Weights of a small GPT-style language model, trained from scratch on English Wikipedia.
Size: 8 layers, width 384, 3 heads of 128 (1 for keys and values), vocabulary 8192, 18.9M parameters.
Architecture: no biases in attention or MLP, untied embeddings.
Training: 491M tokens, 7496 steps.
Each number is 50 + 10 x the weight over its row's rms, rounded and kept within 0 to 99. Layers, rows and columns count from 0. The size before them is the row's rms in percent of the matrix's.

# layer 3 MLP gate, 1024x384, rms 0.0285, rows 770-781, columns 192-287
092:28 58 48 57 65 34 30 26 42 31 45 45 46 48 49 58 44 66 61 55 43 65 48 43 49 49 41 39 37 49 40 40 62 44 41 52 68 57 53 52 48 65 49 44 49 60 31 48 37 59 43 55 56 45 59 55 55 57 55 50 59 39 54 54 45 55 59 52 44 25 42 58 51 53 60 57 53 51 68 43 68 51 59 64 47 45 40 48 64 53 43 52 66 52 53 38
099:32 25 62 37 51 60 72 51 64 57 45 53 54 42 48 61 58 58 59 45 36 44 45 40 50 42 56 46 26 70 50 59 49 34 50 48 43 62 54 52 37 64 39 63 55 50 56 53 50 49 50 57 47 43 43 76 50 45 51 69 44 45 58 54 56 58 66 60 43 38 65 35 54 53 52 58 35 35 37 37 46 67 56 50 41 58 52 62 55 43 54 44 61 48 62 58
095:39 51 39 32 55 45 23 61 37 55 60 51 43 26 59 44 45 45 49 47 53 41 37 45 47 40 45 62 47 58 14 48 36 44 52 51 46 51 65 63 46 60 50 52 43 63 53 59 29 51 60 37 48 46 56 37 58 55 57 54 52 48 46 72 42 33 49 40 69 37 59 51 61 55 71 60 37 50 52 61 46 45 47 57 41 49 55 70 49 57 37 61 53 59 56 60
098:50 47 47 80 51 41 42 59 37 63 44 29 43 53 51 54 56 41 42 35 59 46 38 42 46 44 45 49 49 41 56 39 56 51 52 51 63 63 46 38 47 52 50 43 50 31 54 48 53 29 59 51 52 45 45 41 51 59 53 51 57 59 66 43 52 50 40 46 51 52 55 48 36 37 34 50 66 44 62 60 44 64 41 57 55 56 38 48 61 60 47 57 63 43 47 47
103:40 56 50 45 55 60 62 57 65 55 42 52 29 54 50 59 57 55 68 46 49 43 54 38 62 53 46 46 55 40 52 57 60 27 62 35 62 46 64 48 59 56 38 52 65 60 40 35 58 63 35 34 70 60 46 56 62 48 32 55 58 51 37 59 35 38 24 35 60 37 45 44 54 40 52 52 58 52 39 42 50 47 57 39 53 52 48 28 54 48 47 44 56 71 51 35
099:55 49 30 57 52 47 59 53 45 38 35 41 70 55 52 55 55 60 60 39 46 52 25 55 61 49 52 52 53 58 54 48 49 64 40 36 52 53 59 52 50 54 59 45 52 61 56 51 53 55 57 48 39 38 50 58 58 38 36 78 62 56 44 49 39 41 37 57 34 53 46 48 70 50 43 44 35 50 56 45 39 62 61 39 54 50 58 54 47 36 52 57 35 46 68 52
098:46 44 29 41 31 69 46 60 46 52 38 52 56 61 53 43 54 34 49 56 65 55 42 55 55 65 57 63 32 49 76 57 45 56 40 51 56 56 49 35 50 59 52 53 53 50 58 64 53 40 65 43 49 57 56 58 47 54 54 51 61 57 41 44 62 27 51 61 58 42 51 55 56 41 22 55 43 47 60 56 49 54 50 55 55 41 47 66 31 54 58 47 38 39 56 46
101:34 46 50 50 59 56 40 57 56 49 40 51 61 57 52 47 25 53 60 40 63 60 58 51 65 64 61 67 49 48 49 51 38 60 56 58 47 60 69 59 56 62 47 54 35 48 47 54 41 66 46 56 35 60 42 55 31 47 57 41 60 46 49 46 62 53 27 62 33 58 56 61 52 66 60 59 51 38 48 35 56 49 53 53 37 62 31 47 62 55 59 68 37 44 52 29
101:39 55 40 63 51 31 50 48 54 85 56 52 47 51 51 54 51 64 41 48 46 48 41 47 44 48 49 46 34 49 53 59 55 55 42 40 58 50 55 45 34 38 35 52 51 51 39 52 47 45 28 63 37 52 35 53 48 48 65 66 59 55 40 50 54 49 61 43 54 41 71 48 37 65 46 55 49 59 58 39 55 52 47 48 38 59 34 37 29 35 36 51 62 53 55 54
096:25 47 39 79 60 61 33 37 52 51 26 27 50 45 57 60 54 69 53 46 39 56 42 52 60 56 44 59 56 62 57 59 44 69 71 39 56 43 28 56 39 34 35 53 39 50 45 45 50 64 62 51 37 37 50 49 53 62 35 44 56 42 49 66 58 33 54 52 57 67 41 50 62 48 43 59 49 62 34 55 52 47 43 45 47 22 45 45 57 41 45 58 52 36 53 61
097:44 46 44 51 52 58 31 57 70 49 41 47 42 58 57 32 52 45 51 50 50 48 65 63 57 58 41 58 68 40 66 38 49 49 37 43 58 36 40 40 62 51 42 59 43 58 69 41 55 74 51 45 55 63 46 51 53 46 30 61 81 67 41 63 37 57 62 40 59 44 47 40 60 41 66 44 50 41 45 44 40 53 53 49 50 51 45 52 61 41 48 51 67 49 65 46
094:68 50 55 42 48 36 36 51 59 53 61 38 60 31 63 59 47 41 51 53 47 48 43 39 45 52 44 43 53 49 56 54 43 52 55 50 41 52 61 62 55 34 52 52 37 36 47 53 67 39 60 48 67 49 42 43 50 51 61 39 62 46 49 61 28 57 43 51 49 53 61 49 68 51 57 63 47 55 62 57 56 39 63 53 50 73 46 45 41 67 32 51 35 38 45 55
# layer 3 MLP up, 1024x384, rms 0.0271, rows 770-780, columns 192-287
088:49 42 47 45 60 54 65 58 57 60 49 56 53 41 64 59 38 38 41 50 47 54 45 54 57 59 53 51 60 51 40 53 36 42 56 58 36 49 58 56 48 43 69 60 42 43 65 48 56 47 39 42 33 39 44 63 49 44 55 58 45 58 63 55 51 53 32 46 42 55 60 39 38 42 44 44 64 40 40 37 23 40 57 42 43 39 61 53 54 34 69 53 49 44 57 68
099:41 45 46 66 51 68 67 52 36 33 58 57 58 59 52 48 73 56 64 27 48 60 53 65 57 58 37 61 47 57 43 63 52 55 34 49 38 32 42 39 39 54 41 59 52 34 38 41 46 61 48 43 54 49 72 54 53 43 49 42 68 60 39 50 48 47 64 54 45 51 61 65 60 56 51 55 38 46 61 43 39 51 35 28 65 57 75 57 53 24 55 65 52 38 46 47
096:60 33 59 64 62 75 55 64 50 70 65 72 43 55 39 56 57 46 49 59 46 35 38 46 59 51 39 31 47 67 54 43 57 40 62 45 35 51 45 52 65 48 60 62 43 43 32 76 50 52 46 33 38 38 65 43 47 59 61 47 43 63 47 53 50 59 65 62 52 53 43 62 55 54 46 57 68 44 61 51 41 58 58 27 48 34 40 47 40 46 57 58 29 64 44 53
099:53 47 54 72 43 45 43 45 33 41 31 55 42 57 48 53 42 57 45 48 45 54 46 39 39 37 54 68 31 55 53 60 47 47 51 50 49 50 46 42 49 52 39 33 45 53 51 54 67 38 44 39 65 48 48 44 45 48 51 59 54 65 59 62 62 51 49 48 54 53 56 63 46 52 32 43 63 53 54 58 53 33 45 52 55 49 44 34 59 51 61 57 38 46 52 54
103:46 45 55 58 41 50 40 53 36 34 34 59 66 70 46 42 45 51 56 32 54 53 40 49 57 44 67 46 60 50 35 43 50 46 44 50 51 42 57 49 52 55 53 41 48 61 62 58 55 51 67 46 60 60 38 56 47 51 46 78 49 52 33 54 30 35 39 44 58 27 55 42 39 49 51 54 60 35 64 43 28 40 47 50 40 30 51 36 60 55 37 52 33 47 45 73
104:41 53 46 36 32 43 53 71 39 50 59 54 37 56 64 63 40 52 49 60 52 48 54 48 62 36 48 41 52 47 52 58 59 45 46 56 59 52 47 61 41 64 45 42 52 40 67 61 54 30 51 49 39 44 43 59 29 38 37 48 41 39 56 61 58 49 60 26 63 57 51 46 57 48 38 47 63 43 39 56 51 45 49 48 43 57 50 53 52 48 62 71 55 66 58 59
101:52 48 57 52 50 54 44 53 73 57 47 50 60 38 69 43 41 43 59 46 29 45 42 45 54 43 49 69 52 51 47 50 41 56 42 60 44 55 66 34 59 62 44 44 58 38 58 51 64 31 57 51 49 62 54 62 55 56 38 55 40 56 56 60 50 51 52 54 58 40 42 52 39 76 57 44 37 58 44 52 36 45 49 47 50 53 58 49 49 50 45 53 46 56 53 40
101:62 46 54 46 27 60 67 42 55 44 47 46 49 37 52 49 41 43 44 58 62 58 33 31 63 55 49 51 46 60 50 53 60 21 45 64 73 44 53 43 50 65 67 51 48 38 59 26 59 46 40 48 67 57 41 52 52 66 45 53 54 38 51 59 35 30 52 52 42 45 55 46 41 44 61 74 53 52 52 48 41 33 54 42 61 46 62 38 69 62 48 48 40 46 44 59
104:28 52 58 52 55 48 35 75 44 55 49 42 40 62 47 55 57 48 51 43 48 51 60 57 45 44 34 50 64 42 60 50 45 40 40 61 62 51 37 39 65 29 63 39 63 60 55 45 67 50 32 70 40 51 45 45 37 53 53 30 47 60 57 54 50 37 55 27 48 44 38 55 67 56 43 62 41 64 58 64 35 50 52 45 52 59 50 64 39 37 39 47 52 59 54 49
097:57 58 37 60 49 19 56 68 57 53 47 42 62 59 54 58 63 46 41 61 43 30 57 55 42 38 50 53 53 52 41 40 45 41 59 48 37 53 45 51 38 56 44 69 43 47 46 38 39 58 31 51 42 34 60 49 52 52 54 56 34 49 58 56 40 36 44 58 40 31 42 62 42 45 64 62 60 36 77 42 50 39 60 64 60 70 45 57 44 53 39 43 54 64 65 37
098:49 49 54 51 43 37 54 68 39 42 39 58 49 47 42 38 36 48 39 46 40 37 54 46 62 44 59 64 50 52 50 41 39 71 42 45 55 57 64 41 55 33 71 60 41 63 57 57 50 56 59 51 45 52 50 52 51 47 36 58 54 36 45 44 51 45 47 37 45 61 49 41 59 40 56 30 63 60 50 41 47 60 52 50 50 51 42 61 46 41 53 43 73 49 57 48
# layer 3 MLP down (transposed), 1024x384, rms 0.0231, rows 770-780, columns 192-287
090:45 54 53 49 62 36 34 58 49 46 56 57 44 51 57 81 31 68 42 39 63 45 53 40 38 36 48 37 53 44 46 55 56 47 52 57 51 40 66 37 54 54 55 44 54 36 59 44 47 48 59 31 56 57 35 48 50 60 73 30 58 46 52 56 63 34 56 42 64 48 46 58 57 59 58 62 39 56 55 55 50 59 60 54 56 34 50 42 66 61 47 53 67 52 55 52
099:61 38 46 47 52 58 61 46 43 49 40 69 59 47 45 45 49 69 40 53 41 53 51 48 36 58 69 59 42 40 40 27 44 44 45 36 60 53 54 39 27 41 47 66 69 55 45 54 46 64 45 41 49 39 68 50 46 55 55 54 53 51 48 53 46 62 47 38 46 53 43 55 58 38 64 40 60 53 48 45 45 44 32 48 64 56 52 29 57 42 53 56 53 49 46 63
098:49 70 64 36 41 40 41 38 63 57 61 51 49 45 45 48 39 43 60 46 47 49 42 46 27 54 43 46 52 49 52 50 38 35 48 67 14 33 49 60 51 31 46 35 43 37 42 49 38 55 65 53 63 56 40 45 60 55 52 49 44 57 52 46 27 40 59 54 47 41 43 53 37 58 54 54 57 59 28 74 59 55 42 53 40 45 48 60 47 41 45 55 45 43 51 54
102:45 54 46 46 64 39 52 65 45 49 68 54 36 53 56 52 19 65 58 54 48 47 49 41 43 51 58 54 52 51 53 47 45 60 66 61 59 45 38 36 38 44 39 37 48 43 54 57 33 43 58 46 55 52 45 50 24 54 46 48 35 36 63 55 43 39 61 42 55 40 46 48 39 50 69 39 54 61 55 42 42 41 37 37 69 56 45 59 56 49 56 46 21 49 55 54
103:51 57 28 67 54 44 57 46 49 64 48 63 57 51 36 31 45 36 57 47 64 55 45 35 63 26 34 51 55 55 41 29 54 52 47 46 47 61 44 46 49 43 55 64 43 49 50 26 31 49 40 37 42 45 62 49 57 51 55 37 48 58 60 49 58 39 54 44 47 47 26 47 40 49 49 39 36 50 42 58 61 68 69 68 41 49 44 71 55 63 41 40 62 39 47 44
102:48 54 27 39 55 57 58 51 40 41 57 46 44 34 47 73 47 57 49 57 26 36 41 31 57 42 56 52 61 50 66 50 62 70 51 44 64 64 56 56 44 66 47 48 56 55 41 55 57 43 48 52 52 64 55 39 47 44 53 62 79 30 48 53 46 51 56 53 65 68 29 46 57 49 40 50 39 51 50 39 55 50 51 58 43 44 51 55 42 46 56 49 53 26 48 64
097:61 58 41 71 51 45 47 50 32 23 71 51 58 68 45 80 52 67 32 60 48 49 40 52 36 45 48 44 43 43 39 64 59 53 35 61 43 41 43 58 41 56 49 53 38 67 38 48 42 35 47 27 54 55 58 57 43 64 61 60 50 52 60 42 45 33 61 56 75 53 61 52 57 37 48 34 41 52 39 50 68 78 74 59 38 48 50 56 46 45 32 55 49 30 49 38
103:42 40 61 40 41 35 60 31 46 50 44 65 62 63 43 47 61 41 57 53 51 44 48 57 65 38 53 34 41 55 57 26 46 48 35 43 48 43 42 45 40 46 56 52 58 62 41 62 43 45 38 61 22 55 58 67 38 62 68 47 51 50 41 49 43 36 70 70 55 43 50 45 53 40 59 52 39 64 50 52 44 62 63 57 66 67 48 50 64 57 47 73 43 58 40 32
103:56 40 47 58 31 48 43 51 65 12 48 42 43 43 38 51 51 51 59 51 52 51 40 57 58 59 67 46 51 46 64 85 40 52 54 41 57 56 57 46 52 57 48 60 53 43 42 52 55 58 55 60 59 43 52 48 60 53 56 42 49 48 52 52 57 36 42 76 54 43 41 51 44 33 48 41 51 58 60 63 42 67 47 49 40 55 36 51 36 63 40 39 47 44 38 45
095:62 42 53 49 51 72 42 46 44 39 33 51 31 35 43 54 53 59 71 23 41 56 65 36 53 77 58 56 66 37 59 69 55 52 56 48 64 54 30 51 52 34 44 51 38 48 64 48 54 61 68 51 55 61 47 51 56 63 56 54 72 44 33 68 54 56 47 41 64 83 53 41 53 54 40 47 47 52 46 66 58 63 42 39 47 43 58 49 63 58 40 39 61 36 56 43
098:58 54 66 50 40 44 49 42 40 59 60 57 27 50 60 34 40 62 58 43 61 59 59 43 52 56 53 47 28 51 44 43 57 26 54 29 47 52 44 41 47 56 37 52 45 39 61 35 67 45 51 54 63 34 46 43 58 38 75 45 47 51 53 39 48 60 50 33 43 61 57 46 62 60 57 60 50 57 49 38 57 43 44 44 43 46 60 34 47 63 40 45 42 72 51 52